From a checkpoint of a small transformer trained on Wikipedia: MLP 256 SwiGLU, biases on query, key and value.
Each number is 128 + 32 x the weight over its row's rms, rounded and kept within 0 to 255. Layers, rows and columns count from 0. The size above them is the row's rms in percent of the matrix's.

# layer 6 MLP up, 256x96, rms 0.176, rows 22-45, columns 0-95
size [ 86  97  86  84  96  96  98 113  88 128  97 111 104 100  99 110  90  87  90 109 105 104 126 105]
[[173 164 103 131 102 132 114 131 126 125 115 167 125 139 194 121 121 158 148 108 148 125 139 126 117 102 122 123 143 139  80 139 145 129 152 179 164 134 153 130 138 195  71  61 130 101 126 122 145 159  89 171  65 163 107  74 134 165  73 166  56 124  97 132 120 146  83 123 101 164 133 125 102 153 117 158 136 172 144 150  96 105 178 103 106  73 132  98 101 178 119 146  30 132 137  55]
 [116 124  93 141 103 123 216 132  62 169  84 137 111 145  81 154 139 126 138 160 120 151 175 177 119 218 143 133 158 143 166 129 135 170 160 125 175 147 150 168 147  81 198 123  79  94 173 124 126  83 156 123 131  98 148 170 160 172 197  89 150 128 140 147 105 127 147 122 129 121 127 122 153  72 122 117 175 115 100 156 126 167 126  70  96  96 168 144 172 157 154 107 123 149 102 130]
 [132 150 180 116 142 173 108 149 157 180  97 173  83 105 103 105 180 157 162 153  96  93 137 138 142 175 116 122 127  94 121 150 105 169 160 125 187 102 143  97 148 137 123 155 131 133 121 122  81  23 112 112 117 184 117 146 125 138 156 159  80  98 135 143 182  96 175 169 163 134 151 140 136  81  91 196 132 103  91 183 109 139 138 143 179 200 117  93 115 151 179 116 128 107 111 135]
 [158 103 162 147 117  76 176  54 105 104 135  86  86 152 119 140 115 141 148 104 101 118 106  84 116 112 157 128 149 163 134 109 112  37  93 180 197 189 100 120 102 157 125 164 126 171 125 119 141 115 176 152 106 119 175 125 130 181 136 130 132 144 113 174 134 103 141 119 105 170  71 138 175 126 129 124 104  48 128 127 159 164 111 101 128 100 146 180 154 178  60 132 163 116 138  99]
 [150 137 151 104 113 172 137 119 147 155 120 123 170  63 126 129 107 116 164 153  85 136 175 147 127 146 115 125 130  75 140 139  84 149  87  64 104 175 154 127 197  91  90 120 134 155 115 175 173  90 172 152 169 159 153 161 157 159 115 106 162 133  98 133 150  77 163 107 117 140 150 161 107 137 158 140 126  83 155 164  88 142 135  84 129  43  65 169  88 144 155 107  89  62 106  91]
 [119 167 108 130 114 146 130 176 140 153 108 123 142 139 131  66 117  63 148  61 135  56 102  88 122 115 136 114 149 101 128 143 143 141 152 139 156 166 159 102 152 170 145  95 159 141 106 115  88 105 148 117 128 151 174 175  87 127 139 119 114 138 148 163 143 158 143  94  90 179 172  35 107 182  74 128  69 116 151 120 147 129 118 130 199 165 126 140 166  50 109 133 162  90  94 164]
 [123 108  98 117 130 156 148 112 145 110 105 111 106  82 117 133 126  70  90  79 139 108 128 150 142 158  74 138 170 153 129 139 178 208  60 135 121 110 101 115 153 204 126 163 138 109 192 118 174 105 108 154  77 104  79  93 121 138 109  84 130 142 119 104 137 143  81 164 144 118 124 159 146 144 154  82 137 119  66 124 120 159 133 190 115 117  40 201 138 105  86 145 126  94 105 114]
 [111 116 151 100 105 124 135 140 190 137 118 139 143 110 176 103  97 165 144 167 161 113 143 115 104  86  99 142 137  99  83 169  82 111 115  96  95 124 104  95 168 108 164 100 206 106 109 157 123 166 124 170  96 158 124 153 137 112  95 112 109 130 141 166 132 181  93 184 118  84 111 164 137 119 112 159 121 119  71 129  50 144 169 120 135 168 121 183 100 156  59 190  52 113  79 129]
 [193  97 114 118 185 149 183  87 156 133 152 113 143  83 131 122 112 126  90 146 226 106 160  77 158 108 132 138 116 121 147 111 140 159 140  95 123 144 120  48 152 129 141  80 126 194 143 125 105 166 110 136 162 104 111 136  96 137 160 125 120 118 156 100 140 169 153 112  85 137 120 106 112 162 121 135 130  87 121 157  80 141 149 112 100  61 119 128  85 172 111 167 131 123 141 246]
 [159 133 129 139 102 115 114 117 161 153 122 149 121 172 165 113 155 109  99  82 132 161 171 135 125 136 116 196 166 114 158 161 101 118  80 132 116 103  91 190  79 124 123 117  91 123 159 187 148 175 131  93 143 105 129 114 100 116 170 142 113 101 151 153 172 135 199 112 101  35  66 116 109 153 157 140  90 112 185 138 144 115 143 100 131 118  83 146  54 181 145  95  92  70 141 167]
 [131  97 109 140 143 122 179 156 103 144 118  41 152  88  66 109 144 133 171 174 153 110 194 165 116 119 151 149 147  73 157 122 105 129 153 124 118 159 101  97  58 109 115 113  92  57  84 193 125 112 118 128 124 121  89 144 137  72  83 109  83 141 117 149 200 144 124 155 114 142 108 121 186 106  69 148 164 169 145 130 109 117 117  76 157 155 153 161 143 118 111 111  84 124 151  93]
 [ 75 178 142 139 155 101  87 124 101 163 172 119 118 176 145 132 170 158 160 156  84 165 103 120 130 147 104 161 124 105 112  88 130 136 138 101 119 116 121 187  80 139 101 149 152  92 109 153  26  79  70  95 159 126  82  89 115 186 145 131  84 119 145 168 123 131 154 197  97  82 132 138 132  98 119 103 151 126  80  91 177 125  71 133 135  89 105  85 143 120 137 151 103 114  84 166]
 [151  83 137  45 222 109 117  88 240 158 125 112 143 137 143 139  79 117 125  91 114 142 134 108 117 150 118 140 134  79 124 127 187 129 157 189 162 107 175 145 118 114 166 162  22 130 120  96 139  97 114 129 157 136 126 134 103 104 110 114 114 100  85 128 124 136 147 110 137 117 107 140 117 136 168 123 140 112  98  91 128 110 160 175 160 110  92 202 128 138 106 133 127 161  84 123]
 [148 151 114  99 123 135 150 182 101 164 161  87 130 220 118 121 151  99 149 107  84  73 151 116 105  75 113  86 153  91 125  88 107 129 153 120 194 150 131 141 149 114 151 108 159 113 125 127 118 174  92 156 132  78 142 172  70 107 107 124 129 157 150  52 106 116  71 143 133 140 131 119 173  78 144 129 143  62 137 164 169 131 135 196 102 181 145 132  89 128 121 121 149  81  74 161]
 [116 137  63 120 118 112 101  84 154 138  87 132  94  83 103 134 155 136 197 140 185 140  74 125 140 118 132 204  90 113 126 114 137 139 117 141 143 145  93 152  98 160 168 157 154  94  77  75 136 127 131 119 199 102 191 163  79 106 108 117 119  81 161 132 118 120 142 170 131 109 155 121 140  87 137 116 175  89 176 154  85 150  78 142 122 167 186 140 137 100  68 127  85 142  69 131]
 [ 91 134 168 151 168 132 129 163 139 151 145  76 123 137 126 122 110 143 149 105 164  77 129 126  86 121 152 109 105  99  80 131 114 137  69 103 143  84 111  82 201 194 136 154 172 127 155 132 121 190  68 127  69 153 115 156 124 132 152 136 141 102 144 100 100 150 172 118 163 160  91  67 142  77 155 115 164 142 118  91 108 101 148 172 134 117 133  48 117 157  91 191 155 195 135 145]
 [189 144 155 183 110 131 125 145 106 150 147 134 158 114 161 145  85 166 108 138 166 132  99 115 115 105  74 114 147 100  98 108 132  95 140 127 113 131 140 169 143 204 228 134 108 153 137 135 139 146 152  87 105 177 148 175 178 149 110 174 109 159 185 163 151  98 138 113 142 164 135  45 131 177 112 101 175 170 174 130 175 129 117 132 108  61 132  92 149 157 114 108 117 167 159 164]
 [130 100 138  83 151  69 123 117 117  91 132 182 152 138 138 146 163  83  98 167  93 127 156 130 169 204 104 173 137 158 197 149 116 125 158  86 136 162 156 132 125 115 130 144 138 111 161 214  89  67 110 157 200 141 143 181 109 117 159 130 184 103 156 131  97 123 152 103 111 109 129 165 161  57 152 106 134 143 173 147 119 158 140 198 140 109  88 145 150 175 117 133 131  92 125 115]
 [135  74 186 110 125  94 114 172 114 157  91 143 189 122 108 159 153 111 143 149 107 122 115 104 141 133 114 140 125 131 141 123 126 128 154  99 124  89 166  65 132 121 137  69 107  51 145 187 100 188 118 109  93 162 173  94 191 114 136 129  83 107  56  93  77  57  99  96 104  99 120  69 100 147  88 133 144 142 118  93 137 120 145 140 119 136  86  97  97 169 145  91  99 159  81 143]
 [ 84 137  95 191 159 163  99 125  71 114  17  96 108 112 152 172  91 120 125 174 150  90 158 149 139 118 141 101 126 148 187 163 183 149 132 140 119 112 128 138 169 113 123 117 121 130 136 112 117 101 109  71 134 106  85 118 151 124 134 147 145  38 150 126 134  99 146 134 122 129 129 113 112 139  92 149 131  59 197 129 147 120 128  63  73 105 156 123 128 101 173  50 151 130 106 119]
 [142 102  94 149 174  65 123 119 141  87 100 157 111 105 114 125 107 113 105 149 202 127 136 140  94 148 138  63 108 187  89 122 128 136 147  97 131 143 129  97 132  96 131  92 123 142 166  63 179 132 188 155 184 144 132 118 121 146  86 146 107 173  79 132 150 138 146 153 146 171 135 147  81 123 171  97 136  94 134  55 104 106  82  74 154  97 106 144 139 158 159 127 184  95 208 161]
 [104 156 105  70 153 203 138 153 141 122 109 151  88 196 116 121 136 102 110 157 212 145 128 140 171 151 145  90 105 169 164 154 113 151 173 124 136 110 151 137 127 147 159 129 136 113 139 102 249 119 153 138 168 122 135 102 101 147 132 134 209  92 160 134  93 159 136 138 177 138 128 124 160  59 187 101 154 116 180 153 107 163 174 115 126  95 128 108 130 112 160 131 118 124 110 151]
 [ 63 100 163 109 149 148 163 162 208 150 139 149 116  61 106  44 140  89 110 117 107 180 160 123 115 129 123 118  64 142 115 167 119 139 133  78 128  89 107 171  99 113 150 150 192 149 125 145 137 146 119 164  63 179  59 141 110 155 180  96 132 123 142  87 131 117 115 130 101 139  99 134 102 146 156 136 135 156 129 137  90 181 143 125 142  98 124 119 117 141 118 231 134  99 110 127]
 [145 135 165 116 126 137  69  83 152 165 152 176 133 169 116 133 112 102 101  96 143 145  73  82  96 193 107 140  52  72 179 120 135  81 163  98 176 129 139  83 205 113 166 123 169 174 111 136 158 113 130  76 123 161 124 116 170 130  79 155 109 172  92 107 119 133 116  58 165 126 151 134 146 117 145 207 101 129 179 102 133 169 153 113  90 139 115 144 135 133 127 115 121 129 108 111]]
# layer 6 MLP down (transposed), 256x96, rms 0.171, rows 22-45, columns 0-95
size [ 93 100  92  86 104 102  95 112  87 115  96 110 103  99 101 102  93  89  92 102 106  95 107 103]
[[104 186  58 135 107 180 162 116  91  68 138 138 123 100 161 136 100 153 153 162 167 121 165 124 145 103 105  95 148  90  98 139 127 109 163  89 105  96 136 176 159  63 113  90  92 104 102 157 125 108 154 125 158 152 132 123 105 122  85 146  75 112 137 112  81 131 198 131 132 170 131 125  13 122 150 128 119 170 147 117 189 131 162 137 124  98 140 200 133 139 156 107  95 148 153 103]
 [123 112  86 129 171  71  76  98 109 103  84 123 141 145 112  86 109 114 131 157 120 139 158 124 102 178  90 171 144 118  57 165  84 130 155  50 125 138 113 115 121 105 167  66 107 123 158 114 147 125  90 171 102 114 145  82 137 115 141  80 168 100 174 109 172 170 164 184 128 115 116 121 119  43 125 105 125 133 136  56  96 132 148  82 151 133 119 109 138 112  94 145 122 178  62 114]
 [124 127 150 125  76 145  32 163  73  68  95 135 186 101  98 154 130 124 166 132  98 153 188 116  79  55 120 107 153 119 102 159 125 140 129 134 158 123 101 179 151  89 137 125  78 134 162 135 114 154 124  78 128 149 122 141  96 128 121 130  71 172 173  89 111 114  93 113  87 167 114 114 144  88 131 112 158 111 109 110 104 151  65 111 116 142 146 187 132 187 134 142 177 179  92 106]
 [163 124 160 120  94 126 152 168 108  80 164  62 149 137 127 148 118 139  88  82  98  91 127 149 137 112 166  91 106 105 149  57 102 131 110 107 187  99 222  45 106 146 121 102  97 109 175 146 117 109 108 129 142 159 121 132 142 138  94  76 103 155 131 127 181 126 124 186 105  98 202 143 159 119 141  92 180 102  84 124 144 156 147 122 192 157 115 105  98 154 148 176 124 136 119 139]
 [ 56 121 130  88 134 101 149 156 133 144 167 158 155 109 148  89 113 154 105 147 158 137 208  94 119 124 128 140 111  44 151 186 129 112  78  67  76 158 133 154  92 123  96 130  99 102  79 132 194 142 147  60 133 127 134 170 128 114 158 135 184  90 165 128 157 100 158 134 147 125  91 142 139 134 135 148 127  73 138 156 134 119 142  54 127 172 106 126 110  52 120  73 115 125 111 126]
 [ 92 138 120  79  86 123 135  88 134 112  67 132 133  73 121  72 166 139 148 154 144 152  95 104 103 112  87 104 129 165  97  83 187 159  97 160 158 132 142 116 132 212 146 123 117 180  78 111 188 118  59  68  99 136 154 103 136 116 115 125 144  80 141 171 109 122 125 109 145 122 146  92 121 122 126 123 169 144 166 134 122  90  84 115 175 116 150 138 184 176 151 200  87 104 155  92]
 [ 81 134 151 140 124  29 171  94 111 109 201 164 117 104 178 101  58  97  87 124 121 144 128 136 137 154  92 114  93 137 132 108 122 137 153 209  52 149 113 127  81 133 161 114 141 112 112  97 172  70 179 159 150  77  97 177 103 126 134 150 136 112 126 211 150 129 129  91 135 172 105 101 151 110 135  90  94  94 115 137 128  98 103 118 112 152 118 160 128 133 109 115 155 168 106 129]
 [127 122 121 175 132  78 168 142  92 128  81  96 156 124 148 154 132 157 155 182 171 119 128  88 108 124 111 111 125  98 143 102 149 155 109 181  33 157 143 118 140 122  66 126 124 125 137 131 119 169  89  56 186  94 132 131 106  94 201 145 188 127  96 124 156 113 181 132 129 160  97 118 133 124  85 118 115 107 121 124 151 100 134  83  33 167 110 178 136 118 102  70 117 151 108 143]
 [144 109  88 103  96 144 207 182 136 114 152 119 164 126 144  98 114 155 173 102 147 134 110 118  95 185 118 124 151 113 129 183 181 136  90  78 130 127 101 130 124 129 125 144 124 125  91 162 129 139 131  80 127 137 180 122  92 160 149  89 186 158 126 135 158 227 108 181 119 129 175  99 154 164 157 186 125  92 125 105 159 110  67  91 120 171 114 106 157 121 132 146  68 193 108 164]
 [148 113  84 113 102 150 157 112 108 125  91  75  98  93 106  91 159  89 107  84 142 117 162 156 103 154  99 151 165 166  95 128  96 106 132 117 141  61 121 136 171 117  90 104  56 196 184 150 140 137 129  58  60 110 105 101  71 160 123  85 190 130 134  92 128 129  97 154 125  76 159 104 159 111 133  77  96  95 124 116 120 191 130 130 179 148 135 133 113 127 101 147 104  93  88 157]
 [126 161 148 103  76 142 132 117 160 125 146  96 109 135 196 121 177 127 218 141 155 148 189 120 121 122 138  89 100 155 119 129 140 122 108 123 136  84 111  98 174 155 140 157 155  79 165  78 171 162  98 110 150 115  94 140  39 122 113 144 154 145 182 124 136 109 121 170 151 136 118 124  71 124 205 123 130  91 115  54 170 163 159 102 160 110  90  69 160 124 129 167 145 126 149 119]
 [112 189 128 102 100  89  91 139 135 145 114 150  87 130 103  88 138 133 139 123  86 191  60 139 130 164  76 114  92  95 113  87 141 124 131 134  72 120 110 119  77 101 103 131 116 110 135 144  31 115 121  99 119 138 131  97 139 151 117 129 146 111  92 154  45 151 102 155 145  58 136  89 109 139  65  72 105 145  92 153 157 161  85 159 120  83 143  74 152 100 101 120  94 159 149 168]
 [190  81 153 134 150  68 182 158 178 125 143 168 124 122 127 181  76  59  77 113 109 144 141 101  91 139  92 111 131  54 118 160 119 182 131 147  97 105  40 106 157  72 174 100 120 156 166 100 118 153  93 113  88 149  89 128 138 116 108 157 101 115 146 150 109  87 155 143 121  87 191 123 134 119 136 131 160 169 104  93 142 113 128 135 144 120 106 122 103 177  80  90 156 135 131  98]
 [132 119 153 101 143 146  69 144 134  96 119 122 116  49 148  59 183  93 164 163 135 142 139 190 174 150 165 119 129 178 128 118 124 110 142 115 106 124  74 108  92 145 188 145  63 108 117 163 144  72 142 134 109  96 163 120 138 121 121 125 165 143 111 148 154 148 115  91 139 141 194 154 122  78  76 182  98 126 139  37 166 148 154 121 111 127  79 149 164 141 162 149 104  88 108 150]
 [114 196 130 169 125 152 128 102 189  77 163 130  82 138 139 127 101  95 169  93  99 142 177  87 113 101 136 133  95 173 152 164 186 115 149 154 145 160  86 105  91 138 107 116 188 119  71  85 130 140 145 130 131 111 140 169  83  98  82 124 159 159 126 169 164 140  75  92 191 139 115 144 124 106 150 163 139 110 155 138 181 145 160  85 134 155 163 110 166 185 168 182 100 144 174 118]
 [145 154 153 172 130 116  93 117  71  72 146  72 116 116 115 133 112 125  70 121 185 144 121 118 203 136 160 127 175 129 184 114 135 110 111 129  92 147 132 166 124 108 115 168 112 148  69 119 148  91 151  85 122 127 173  77 146  99 153  89 162 154  64 151 153 127  91 113 105 148  70 163 158  81 195 122 133 142 173 113 147 119 148 109  72 149 125 109 148 101 125  37  92 142 110 116]
 [124 126 192 186 110 108 138 154 150 117 142 185 158 130 131 122 137 113 206 115  77  92 149 169  89 103 134 178 149 139  99  90  78  82 118 139 137 156  75 145 162 113  93 108 153 126 104 102  79 112 132 153 110 174 150 139 125 105  97 115 137 130  98 131 147 125 198 170 148  97 113 183 113 125 155 108 126  86 130 126 151 116 120 152  99 200 169  96 102  14  98 133 173 132 126 126]
 [ 53 140 119  58 105  72 105 130 199 122 160 111 122 111 132 135 133 148 123 126 131 123 184  80 166 150 100 186 132 151 126 147 171  67  84 135  74  94 123 160 123 131 145 119 130 180 112 133 170 129 111  84 109  75 100 197 133 127 171 140 158 109 110  99 158  89  85 134 137  88  73 162  97  97 157 127 159 129 117  95 158 131 176 123 130 101 131  90 103  71  96 102  97 107  76 124]
 [ 68 134 176 140  83 180 125 185 149 118 158 117 137 158 110 136 184 118 114 157 103 127 175 103 132 148  44 124 124 170 159 184 117  93 136 135 197  74 152  85 170 129 147 121 145 100 164 155 111 144 115 161 134 150 135 121 158  64 120 126  99 110 118  64  66  72 139 112  89 115 151  78 116 145 126 123 123 142 153  93  72 143 140 169 148 107 125 139  79 127 121 156 106 110  72 177]
 [128 115 128  33  92 107  92 109 192 132 162 126 128 123 127  95 140 131 107  68 107 156 127 111 121 133  93 110 115 119  84  97  68 141 144  96 177 134 145  79 103 167 174 129 144 110 145 144 126 140 114 187 121 148 162 143 119 155 145  99  83 184  83 104 144 163 139 158 159 117 144 124  89 128 146 134 148 190 111 124 135 147  77 183 174 151 157 156 120 122  81 246 125 115 147 143]
 [148 152 104  94 151  96 135  80  89 123 147  45  64 127 144 166 115 187 170 122 123 120  91 119 168  91  98 149 140 165 137 114 108  96  62 138 138 104 131 188  94 106  85 117  99 162  80 114 133  73 119 155  82 120 154 105 119 168 105 143 200 106 172 138  83 103 157 180 162 145 162 135 159 119 132  59 113 109 155  99 116 154 118  76 123 154 118 106 127 108 102 161 184 154 133 106]
 [151 143 135 120 123 115 162 142 186 115 150 131 153  87  92 103 109 123 133 147  60 121 114 131 109 105 158 139 152 120 156 158  75 151 156 147  91 153  23 120 168 136 104  98 117 102 188 104 148 100 142 173 125 151 139 135 168 162 164 123 142  55  96 166 151 181 104 118 157 133  76 174 139 114 113 153 126 165 125 146 117 147 164  87 109 155  96 164 162 227 140  69  93 127 112 153]
 [119 152 100 146 143 110 142 105 109 115 156 137 200 142 156 186 120 174 127 157 128  50  77 169 146 134 137 125 131  96 138  95 144 167 109 184 112 123 111 123 146 141  87  93 118  64 121  96 135 140 105  91 150 122 181  89 143  98 138 169 115 133 120 151 132  75 152 116 163 132 119 133 178 127  85 147 129 126 111 131 145 100 111  77  74 112 106 125 144 117 127   0  91 162 142 106]
 [116  95 111 127 123  85 130 197 158 128 142  80 155 107 133 104 131 124 102 126 150 119 126 227 130 122 160 115 148 221 125 136 156 124 105 161  99 157 106 142  29 134 171 132  87 121 166 111  87 176  50 163 159 124 139 132 108  75 171  96 126 108 139 195 121 102 108 124 123  98 119 130 167 135  91 115 145 157 108 133  78 120 181 101 126  90 121 149 133 145 179 170 113 119 135 137]]
# layer 6 MLP gate, 256x96, rms 0.195, rows 23-46, columns 0-95
size [ 92  99  78  99 107  97  93  97 129  90 118  98 101 101 102  90  99  97 106 101 106  94 105 101]
[[111 143 143 103 120 173 126 136 154 153  87 138 101 123 111 131 159 101 135  79 101 158 102 142 142 122 107 109  81 147 100 145 117  98  81 128 137 141 127 102  67 144  50 169 143 108  91 194  60 116 123  68  81 151 134 150  91 208 114  86 135 168 112 118 108 103 155 104  97 197 149 138 143 165 143 130  67 130 139 144 157 100 153 175  83  72 118  75 131  90 103 160 123 108 143  74]
 [174 136  88 196 139 104  56 103  64  88 123 169 143 155 174 139 186 157 121 117 127 146 133 112 169 126 140 151 105 122 123 104  94 158 163 172 102  73 105 189 128 103 115 126  67 146 148 113 180 126  94 117  98 167  53 113  99  86  70  96  80 183  95  77 135 137  94 161  69 135 175 139 117 108 126 106  86 144 147 155 117 133 162 117 151 123 142 104 137 145 153 139 108 137 140 101]
 [123 140 155 121 140 133 103 187 131 171 133 169 129 136 152 124 164 141 101 122 164 146 174 161 121 127  88 109 123 132 117 138 155 137 214  89  88  68 120 172 111 118 172 126 122 128  98 188 104 136 138 128 128 158  65 164  98  92 122 135 159  92 205  99  89 143 149 105 156  92 147 164  90 182 123  92 155 154 157 104 100  79 107 154 119 151 165 167  89  74 183 131  48 148 111 130]
 [140 132 157  99  95 183 124 115 136 140 187  94 118  99 131 134 126 115 161 105  47 177 139 181 133 190  97 115 120 107 129  83  61 167 140 121 140 130 194 107 142 133 124 148 117  78 128 168 112  92 158 186 137 142 159 132 148 160  73 124 144 163  92 128 135  85 112 140 126 132 154 150 102  98 118 117 152 102 183 161 109 146 118 162 200  48  93 121  74  96 172 119 116  86 130  92]
 [135 116 155 136 112 137 130 129 141 149 141 154  93  92 151 166 200 122 142 139  97 156 123 172 135 193 131 177  79 151 165 154  96  69 110 134  98 165 166 139  97  81  95 160 125  66 185  98 114  68  92 122 142 141 118 152 113 104 155 151 108 136 127 115 103 164 124 222  94 166 141 100 123 165 103  59 108 128 149 130 132 167 176 133 137 129 114 175  76  86 122 167 153 101  82  90]
 [149 191 149 114 111 174 100 160 118 103 128 107 129 107  98  98  77 183  74 162 162 109  55 144 170 133 114 146 162 138 101 101 152 172 109 104 144 101 101 124 131 134 152 104  83 145 142 134 124 166 159 168  61 107  88 122 118 196 128 151  59 169 177 115  68 123 164 158 150 156 129 128  58  89 140  87 150 146 124 133 154 136 143 138 188  84 103 131 134 121 124 152 157 163  86 174]
 [153 126 145 118 145 159  77 116 180 123 157 142  89  93 136  76 130 120 115 115 110 127 109 122 112 116 144 162 104 148  68 132 104 115 113  83 131  66 111  82 152  76 201  95 158 107 100 153 112 108 128 175  73 143 138 139 160 106  56 106  87 146 143 149 100 164  42 167 145  58 152 165 130 107 121 121 140 161 164 132 113 163 162 146 198 139 131 110 105 127 139 212 109 121 112 103]
 [145 134 140 117 172 194 126 173 158 147 158  72 126 111  46 128 120 150 144 142 114 164 166 130 163 151 104 120  57 144 122 120  96 118 146  71  96 147 125 117 121 155 144  68  92 112 133  97 122 119  98 129 162 106 136 174 117  86  40 117  98 124  95 165 177 133 144 109  70 187 137 121  83 107 105 123 105 121 128 121 168 119 173 138 102  69 114 114  83  77 133 194 145  91 160 135]
 [145  93 138  92  84 142  71 117 116 105 137  93 117 137 103  95 161 216 124 162 140 123  67 129 164 108 110  84 117 169 107  70 140 133 178 116 164 146 147 118 162 117 182 146 125 115  91 102 122 147 171 211 145 129 152 162 161 202 101 127 137 193  99 122 138 135 107 142 162 161 196 134 156 139 102 125 116 124  86 166 131 120 116 178 108 109 127 141 139  77 120 183 143 150  82  82]
 [158 123 136 127 182 193  64 118 127 122 164 140 123 218 147 120 113 154 116  86 149 114 135 167 138 161 156 152 100 111 180 192 115 144  92 127 113  86 164 144 141 145 139  98 140 170 121 180 108  96 113 143 110 151 126  88 112 141 139 108  87 190 107 132 130 164 150  87  74 170 151 117 103 107 181 106  86 128 160 181 133 175 177 122  82  96 118  80 180 122 192 130 159 108 109 114]
 [139 111 161 142 113 216 178 172 172 101 146 119  93  99 147  95 139  98 125  67 125  96 138 180  98 159 135  86 130 166 145 141 122 101 139 122 190  98 144  88 142  84 153 117  50 121 122 125 163 139 134 200 153 163 128 166 128  97 107 110 140 181 109 101  78  92  92  91 128 137 148 108  94 133  99 131 131 133 173 160 114 159 156 189 174  91 126 109 105 101 114 154 132 173 177  78]
 [161 125 119 136 117 119 137 119  92 115  99 108 171 142 157  96 161 121 157 128 122 114 143 175  75 158 103  69 140 205 113 144 114  56  49  65 188 129 124 129 125 128  79  98 149  90 125 156  98 106 140 169 204 141  35 154 138  51 143  81 162 126 109 146 143 139 144 173  98 131 155 146 141 127 160 105 155 142 146 132 116 120 130 118 139  93 124  94 173 130 147 161 116  87 114  94]
 [157 151 126  68 122 180 102 108 128 115 150 160 135 131  94 170 115 164 158  98 148 182  84 165 157 147  77 119 168 137 158 130  86  54  85 121 122  93 173  68 166 173 123 116 141 116 131  79  73 125 120 133 135 156 117 126 143 159 116 128 127 130 121 153 142 164 121 134 153 139 129 126  90  93 151  76 133 240  68 117 136  96  94 165 115  93 161 171 136 129 172 148 174 107 156  81]
 [162 149 112 152 121 131 116 130 118  51 165 130 153 255 189 122 165 209 101  81 165 145  88  96 117 111  92 123 107 104 115 128 150 133 156  96 156  66 153 157 198 128 154  95 137 139  94 133 104 132 154 129 132  82 119 146 160 159 121 111 125 135  50  75  71 111  96 119 115 134 182 124 150 122 150 109 102 140 168 114 117 138 150 148 129 131 117 130 117 139 104 145 118 156 101  99]
 [ 81 101 230 100 121 157 156 180 145 116 197  92  95 131 149 153 183 127 115  95  97  91 119 135  82 174 102 117 104 104 104  81 106 101 107 128 155  80 142  96 161 153 131 153 108 109 105 130 101 156 127 163 120 144 129 143 163 142 117 149 117 143 124 136  37 146 156 131 129 193 128  86 156  89 111 130 117 112 141 120 139 105 155 215 155 127 133  61  85 155 109 180 153 156 134 115]
 [112 202  63 168  85 128 133 101 128 123 108  86 141 175 142 111 114 122 139  99 115 126 185 177 170 136 114  96 140  98 168 133 158  89  99  65 117 158 175 107 103 122 151  56 121 111 165 178 167 167  87 146 160 128 167 145 107 102 122  96 127 104  98 109  85 139 125  93 148  92 136 114  49 193  98  91  77 124 127 139 126  98 126  97 157 115 117 178 132 130 124 138 181 114 179  99]
 [188 146 126  94 169 132  95 134 123 127 187 105 100  99 146 151 170 151 119 180  57 135 137 122 123 113 134 161 129  83 121 115 116 127 143 152 146 144 115 126 134  82 146  75  29 125 123 169 130 159 118 140 158 135  66 140 181 108 128  54 139 148 117 113  87  54  81 155 146  85 130 133 176  63 122 125 122 198 113 137  50 145 128 166 137 108 131 123 110 147  90 144 134 161 127 131]
 [136 187 121 149 147 169 147 112 161  90 176 102  94 169 132 128 139  95  89 101 124 166 159 178  81 151 113  87 164 159  64 111 123 119 155 120 128 128 116 128 135  99 190 120 120 144 176 145 111  79  94 183 114 141 119 157  46 141 110 117 132 179 194 137 101 132 104 213 148 129 151 195 122 127 155  83 134 102 130 165 130 153 162 140 141  82 148  68 120  97 155 175 150 138 147 127]
 [150 115 163  89 149 124 143 145 156 109 164 155 126 114 149  91  94 101 148 144  70 178 162 164 190 127 144 126 101 133  67 145 115 136 113  82 119 154 159 150 144 126 164 173 144 152 177 147 110 109 124 195  86 170 204 159 130 127 119 142 146 131 139 133 128 165 110 112 128  72  99 125 136 135 157 119 171 184 130 157  88 139  98 201 210 131  59 165 152 157 118 184 159  93 117 139]
 [178 136 159 149  97 148 118 180 114 103 164  43  82 213  66 133 134 116 106 175 125 149 123 123 188 116 126  91 171 100  76 130  99 102 101 164  87 112 125 186  90 127 155 107 100 144 117 127 129 123 156 126 118  80 169 143 113 128  85 155  66 159 160  78 125 128 143 107 103  96 148 140 105 120 184 113  90 154 127 180 142 146  66 106 130  94 143  77 113 143 160 165 116 131 163 138]
 [159 155  77 108 176 202 138 104 134 139 160 127  93 161 104 130 159 115 116  96 151 144 100 125 117 146 128  94 146 186 171 149 104 108 146  91 193 125 146  56 117 158 152 156 110 152  60 130 162 150 138 170 169 128 141 158  69 122 116 172 129 141 117  95 133 141 100 100 145 125 130 132 102  47 180 111  89  96 190 184 148 134 148 112 120  75  99 100 127  88 150 130 187 123 152 180]
 [106 118 135 117 131 136 116 175 215 121 117 140 105 100  75  26 140 146  92 102 134 218 160 107  99 131 146 172  78 179 117 145 117 122 145  77 116 115 133 153 109  85 176 157 182 153 130 164 132 169 164 155  95 133  56 146  89 140 151  85 133 113 128 107  92 134  97 153  97 120 123 148  92 165 156 114 142 148 114 154 132 136 154 140 144 130 126 137  84 117 133 213 163 114  99 150]
 [ 50  60 159  47 146 105 142 170 144 101 152 103 144 124  86 140 126 106 136 140 147 122 162 188  87 107 106 110 130 191 108 158 123 116 122 176 112 146 121  94  72 143 101 121  62  94 131 105  96 197  60 169 113 153 140 175 125 113 129 115 132 149 145 173 108 124  99 134  99  90 107 105 125 153 123  99 115 140 116 110  82 148 132  92 169 123 120 155 137 133 196 174 158 130 198 139]
 [129 114 100  82 163 162 107 112 128 158 102  85 147 188 105 139 184 159 129 140 173 131 158 131 152  73  89 115  93 150 184 131 129 120 141 105 145 164 141  99 126  93  89 112 126 121 131  84  87 120 134 183 128 108 117 144 125 165  77  51 157 151  56 112 102 185 114 144  96 160 172 125 136 103  95  96  79 117 169 158 135  63 161 158 139 148 107 164 142  58 122 135 193 150 155 150]]